From a checkpoint of a small transformer trained on Wikipedia: rotary positions.
Each number is 500 + 50 x the weight over its row's rms, rounded and kept within 0 to 999. Layers, rows and columns count from 0. Numbers have three digits each. The size before them is the row's rms in percent of the matrix's.

# o: layer 4 attention output (transposed), 96x96, rms 0.0643, rows 21-31, columns 0-95
# v: layer 4 attention value, 96x96, rms 0.0869, rows 22-31, columns 0-95
# q: layer 4 attention query, 96x96, rms 0.113, rows 32-53, columns 0-95
# k: layer 4 attention key, 96x96, rms 0.112, rows 32-52, columns 0-95
o21 107:456500549530493491508534513544456422480430510528395518455436479453531570441609529525476535479492540513549435494448470455538444475418458531355535472646558534566494556512568476526652551414538389484460495512447529520484538449532484502462494549566500478498529491529541504473526461509531523424
v22 106:541518468535496421517419490548469502541425601457454529520518511516453454422544478591496498469527530499524551521563501598493431514518436533532560427517524418556559544507396495522490511483425504547522502522359529542551446467516607596533556574571474470443457442568463444445464445441533533512
o22 108:412515524501433548548468536507475474484554457458516508499489546526534455544517512539498476496570552526446516531550454446545474454474616500448432552550406513503555525524586501406510520481593437480458445567511463503396575471385510539491449435457511500599523593393585456524583468457458509447
v23 100:440438458501432533517543444524588449517491458523396538523557539434406534429464473441551508554542510582506474573576567495522427577589449482537427433474471522516401541501473475567446529437603460520470561486495503555481532431501450494522530536594457573535433543504566589494465535475483529511
o23 114:535541542533501535466466536486439603483492518523624457466522507557537507565470550573436505381459474555481535517504502422477505413464551483496536519435436464540538482520539504477392458595500643494498447523477467529546490504542552532571413433387529481473496533548485425420521500561417481497
v24 105:525528477498501543458566552426495439494496484521560505507484483528506496501508550610571477542508523462454542526425579509518497439483541551461531555430609499451590430486379554483547534452559527450415550556552497480491521551580574522517361478466551478586565509519580464559515497530452609468
o24 121:559411474516513512502482393537517449472485521530472455518505533448534502476527440386418572510418483494532435397551514578461489461546443437539577533587481536499405509484486490556600518530421498503553484410458545588490513522471428478530655529542520481438513458515493566535547528535551510544
v25 095:396435484534561485549414503549526463456552500469457537479557448555539525541497570439561456500478562469480511578439477549478541583582409547535498458481554541559564548498558526497432509573460530422513436552400498466573529479522474470485570363568450540511506528426454481548447513484420457539
o25 097:448610490460478393580480548396549551531450504494552552487473429454478496493462497566587525406460548459519539502523520469528545528439431476564534513518521457466534438540492475544477554474433540537504598432515520396460435486507544608404375508449550504512438492494567482492534538437493537454
v26 100:528563587410567555431493520476549516521517411412493492484490493488574466572476439428396538470463500539562458500469515563531439476517566527481527508429457489459511394565530474407475475523464458585551477501517405541523411487416521545469555506548518489538520585562484522579472452536559420584
o26 087:434531438562460523499455468552472443418487591528445450440518535462501493446557589561488499514569492494453501579449431557445603543464496448473486522521562533497450581498465487635447507479557467393438519548556508540538601501556527520515468547425511464530471491455489443394515582454504564463
v27 096:514439473476417428482547482568469522599503603541486554505509480452516484487545474456482525557475580575524512563538552615552467529471536465463505409446420485478410510470535423452547530418547546509491565607555511531505572514600461546489549472500381538502554490514482436456526481475541454589
o27 085:426508502598491523580536574484498564519536406385441449463523539516582511563508605494516438487526542448531469501508458477383481416617634528546519541492518474567481549498476516516449539540455496431527531548441452407493584513410488428523535495492481440542500504475540568448505491479515482480
v28 094:559563433501517432606490546458518526456471495527481526450464491539489474463449496402516586475514498501491543474430604470574490437510553459486501468425463472533472477530573546559524426533487434461492510512626436436478560428485431397477566634520529488497580461542521589567559537497547458497
o28 091:531453533536482565498526466539497505510547452516486448477538571507551522457486431471362420549538474561498433512483559508487463462548439517508426461449594501460522527417521491490509579446441518461474533534438487548568445650525613593538498481551385541544483503525477479474374515446514487543
v29 098:476487493441539521528423457551431493531511419483458460547527441525508566547455452501521504554501513556442444557417518391481518446481449522430512536445514474530447551531558491550553563591552521620524585531506514568519463395468476470484535628509613440569501544502500464434522456481517394494
o29 094:543549564479503462430610539548520474451539540559451586470523526470584452465511695580506480529534443451465536473444464537476508520498542581509483543497495504501528511503532470489503464415460521448537437515491522413356577563515493464579416438460419482577465466502483476548464480501494528514
v30 102:541459493456582514558474537451467540494420563428430544539592421531491491505446451484448544467492535479516414485510400439560496469523502522519452538479438469476540509629463465543469511350550534572460473469502542442469484451581412451429438502538430533498566434549581500492427498509515500561
o30 086:521447428494498515401577452491537476498383474538535351451450542431520545461517565501501491495443458483453571547475570530492452474567481437584496574468544517478428474443524536505404529579453447424510559540576499519549544556456546502490540490536579545477471543525505494483653487470463510489
v31 114:466437520529469506464457458488536453568495611468552493515554417457468513516470481521427481537598570559477513544534561595567516503378456548510569552457505516460569571480475483526524453561416490554476552564435570434479465550489543478539388508517439394496543531560460566525561548545473483435
o31 123:442574516468537532626499497556430548443535470445445551476445566516548436519522466506487521500447507552506426453482494495444576489553457488479490447666457546559532471499563463450617595436554430466436430512453427534472553535521421503470473478549515524551463477432526458523484408495529549513
q32 096:485455486479470427571441549468435468460487610317505551579509555423522528480455458485527531524504488515524491516578579474484513527518509461523527485582458531554476515402524449499487445470493485431497457494487494611484581565485488480465556395553481477435552515578516492580579459501555546589
k32 094:594488567520532502483418446517539522507507556684451484521545478590453465546455511498550579478610416477491580498480464527489511525532528575504536510476465519505443516581535432466485567526404539528528459454536450527454535473511550515476467580517462436468491489360413484529544540531437457472
q33 129:553447479484427469494510499471426438506523628522526571514485533457624458487528486504480587488528498497435568470621537445467560480458618464471473460499523534452420490461519536474530476475575514422413507493444577617398519476526483502519483569497556423512477433491516459510512505527407508416
k33 114:455486473529565609578426502558486505466420563493430502551493551462524471512474540509538484424523538480430477579499436488524541524512511451419510441442433511580476633590542419474572497622473510629513482539625455481489425537509470531507487489466541495459483490484494550598477507481521466510
q34 070:516571511528524451414521537518403379497539475513512581485486493459650478494517584498531381438481434581454420497533428530470499515544520565442456398427427538445483438443459529522525503484460559480514450551484541517540445485575489493452549486521465536466510401563492601519504539501508518513
k34 177:452467458524452574497495514490470463502504469502578540482457498496640544563443531482553459479460524548432458516484512428472522483497575485486472445442444459503544524562502476550589495663508555598556443477556407444514497608523498530486452443511446519514433406516487568594532450504521440428
q35 105:473571517552562463455541480512528480550570515547464535451584494486490583492466519485487443510557446590420473535346469468496556509441538563443396429474485597450475543525444511504548481449429474450416476540503566535572474490606518459473471501536460394489557525514466455563471510418573497492
k35 095:418523439506493522518528523598529446607494537462491485424537430547463474445539444581533387494532491554463559472425507493532568591487611519410518512458517549473382594437490470498473524532493495562446483472543561466529554527511526436533491436393526524472486451498494488576531494468523379499
q36 078:474532503562531526501489491525475591513485552521516454463529482503398479511578525442457485525503465516465525511463586490422551467539521403469445487498462498378461519556351479495532484600487521613425472496459496579537498546434521539545558554450510575534467584467400545534557565503574414499
k36 088:577461611502488431484464524518479525538453523554466466494468484579625489549480519472573488558480483424439563459491429448511473488408479457507583491484450513557434423573631475544421499475461476401564513518515578589475494493504471500503508477576473552380487437453472510452519461533428532480
q37 111:517504500511466562475541403515526560571495462520475486514576459579414486520482626526449499546532512491506486566562452508518403524397480470487500536439567522476540569563347496501464499451454406636530533515499423454480419558450486513505431555475580528512523502489403515466465512485521451516
k37 115:348450544479442527460530537583480454581567458396500491465501523495501510485461409536503540489490521600520527552529463456488556475514553552447495460433490408497537491443460633482469501409601590498477496523392488488571526534545469505457456498489554450463417488525515532535552436481417480494
q38 156:576482520529453489479484493477452433512570506523533545512546520497509451540474507477427522520624488589458514546540537475417443464465662488462412434447475612455427629580426566527504512530465513561457486467503484530521468544509560497465423528578547462494415495464439522509489487416508491449
k38 081:486498482515463516509501549481497472505550565457557516509451473481433437477481447514599506454428485524460480473478531510514541530513477547413544430440493452438509616400414532510495438511480457514451511477542443406460462525561460493455459435351557444417406431581544468486475450413465419432
q39 091:504443546514538556487509473548489545517457540576440529605508470507481475590451493503494563528536440573519518562529465511442596465560415571571393443521555369576477533478419427520451509543515529580553470468613412414518523513483460531532424559467512457575463523470463508527470492503520519527
k39 090:541556503516461494517478441459488546455476537479556434590448544555458518442455537417475495507624508524522428557519503553427483470606483454501525578421456451516599530424546476506530469529458527566548555561588453566474448533535536536377432480539541510537489496402457528522515572536538586540
q40 097:525565427538515498565524510527463582467430463519596461459487487478478428492486507548561500592483590429486457575503403606396593404619506419559508534480448504596566476591523475518478519479411539523547441518495455490437461565484522532466504468445470575504522522484526543507461498519478466485
k40 092:566626428469604525486520538494445619453514407429578527495529570472542434532539516497524537572532517525466409529532419448487466465526469439497483509505574507523538439538440480557537557430515472480546430475450490470409469522495524504522526553518418534539529570466427444493593391520542536532
q41 097:438586489541475543529449603505480528478500537502499388488483525497505371581494430607479497584615498401521517507534459503501552399535481568538489502463427442483540414517483542522396489457539589565492492551538457463421552517575463521435456500454458490559501522533440482428510495513497508545
k41 096:435433462517498545437583519452490599512539514493486475524464546502481477502538505479450513493517505449599445505416435441527545425552541527467495512577493570449584433554573520614526557408476481432530454542479434532414474477492527555447562534501493609573561470390555434481502540544481574502
q42 088:474449491530493535490518491490565552459543578545415477447588437486457544507506546529602484582465456421535560447409511480564544537516495473526432481478496452504496574438468554530459466598439406570489490446513482413481438573511599403480501551459453483559510491485463547533535569497594496606
k42 089:482481439496511493478474513520517463506498523483391460454546524523519572579462551562621404475540413445466464505419501505473565471502555522506495442476511441444567546423524469501444553465487540582513551466565418427500417506460474534458506555590382479507538472466434526572432596458590516538
q43 086:461567496399464447514400577460507572595433497496478427491506548578521454539434409495459498498544376564562447517556497456474457552517545636497475471559460563569428489530577537589461545518563526532513531536502500483515530464460471494552509523403474497487527528506503564493590454531506421480
k43 091:430524541467540537482431570473551539540487476541488532489410627427490487419492480459442463484437575484506494437524559419445538547451428468493526502532499615510533410602555516482492544513564454388557552586505410519457452527473511521504476418412480566489563492543542581518544512476485507472
q44 092:528540577480500470487469522545463551521488476569445486334531552425502453538493471566547508478501478512583519460511511404512625540514420545467485461448448511604393446514564601529468462473489496418456467487426420508501520490487475504491370566472556485535454494488522509530522522530417428506
k44 091:540484499570471601439531462494592549543538488588416529392456578511542508492532458527513477489470522432510487505563421434524453468511527488518512506477450440491443528573550522544387525604515573489494468531512446525452495364530525558455411492503468497558403502481552608486464523555425501450
q45 105:545529493572457464565556523461548535548510482561435561459459464490446399500500513561407568477491487553499495488466439421523545535418439558544465568488520430504474576466450576401548472466521628442462452566507460483509553483540380543528388454515503468540497452459498494496485514527376496521
k45 105:548501481615508550499543422460503444483419494620493505535545505523481452487512556478400501478604566566495560474547494503499464534456598540500570509460546426404389526484556561499518435474444605492507458568516501553554496512511435556457425516386541486526503525513520501550463561574454453490
q46 099:485536516460481470523448453548435508475496533425597493579534519462519496462475457426567530437495465521472502515670515569490525482578544432502506478567547580543395517354514481539467440515456439460571537467455511537477512503464613481433559482560569451547484458485547484474574503491568528457
k46 098:537436572526538553512418535569452553535576591440583535454504510529580500476453456565477543537464500517516435527587473584533581497557516490509459482565449511582453507433440470537438430536523399478540560508433525585396496485449578489503494433514524479585513436457538543539532463455493490590
q47 088:516446584569481428491514511475524425481375496477596501582509560511513535486556507485506543469487498564512470459570549620523514522445524478444462550512500506487499456538508540486485510457572517438380541515539661467454516408516546498490536514453481562438495461592506407505566471511530580406
k47 091:485385499565473493523478527502520397508482557522456526607553483442491526538506517595398530504411528463522483530501551585393481511510456524506467556492440482551432482598417450530446483435584416506447518511545603539458496399511529520493462545522540539516575472537486374437475493473500480509
q48 104:574499510482475541513512585438476518457496484517455513512418465457519547584482456580542481554436479485557591410511475474450377499469462503502552594518554439403498502411568518420580546482529546448548525515419434532454459436471549527481547546492552456504551470525570479570524485566363509484
k48 098:547405595583489564484531409398535392455556550594473490449467488508521551532504458535489500491548448502547547477510544448544490522408494530569512524520500484461520470467552482567452595481556601406523480539423561431597461518496553510452461590508446458517498492556558551475489528575469547462
q49 087:579487494422474522540492477476569580457548459488450521518451622439560563440554538552473458503510562531421543516592454416460480443450563564524424469553460582497524467474465447477561467493463489538524508480424523545359540513438536444520515522551525420579485413515447478546475455518455446563
k49 092:480438480444480570523497475455468485459592466526601545423427588559463492554587494571604511453499556497401509459519465447504517523481473505545513500501404422425461517479496495551467540504522504574535537641485473518460531501511453473413383481485561439493479413543482561566531545484416484509
q50 107:410560555521503418459412520503543443532541548416524558501579494431526542544494473485492559531565437542476520470461487508549548489507565468434475485500554464427515535457553532628442462489421466500433537440547576528465559521555613523506606537515393505555465504530522454537556440439563448544
k50 105:445485498553453387501528527607467497546491551520478411499433502490513546461540384565499361567480518437462453436487504542537624530516529571411406466535532574469510485511535436568473511443499424503415471493527536496435488507546581539521582489557470525493536449511504516526543513426517441545
q51 089:476505554529501464463530560458542497590520474557456426409432518591429486451493579534471476551509485530565460529362449567484512516500584527440378502482478490464454550548490507516481449543452436520470448490524428415596405498496502488538457506519415551548463569496460610485431512435522510540
k51 089:460572492448571548546550560456555479567503411454486435497486499577495472450530521516564417491582544481531444454401584450472420484507517520390532551490643522422488578539449479465526493555535458541479499485574495362535456556505486547516504455537492547432452519490457439515481453491556556517
q52 109:478523487504499577586538433539460536471537462497554565558441483587572501412470453354565432453468560546512535514618487523418542482609548493567541539542426568541470437514450540431536465573537526489506472443428509548476504444444560541505575490512589500496463544458512533532524545508535479483
k52 102:579504450512441584546474462510435549562563452527627545466443466476544431433495438480513518492539489591501392479516488450472555472541565414489478502537433484523385455536420482576412559497506555410480533495473486494547610465502502499561502412493548423454516502531554496451496581524541530531
q53 100:453465507509528555478518430429437454536530409472507556544371478520541481448502530459534460474428549423429462420481524477493476448529550475442583521597490558481478527528539524482547550569565486477516468416521512590417522507349524503419549434474567517514513490415526567573540481517481576505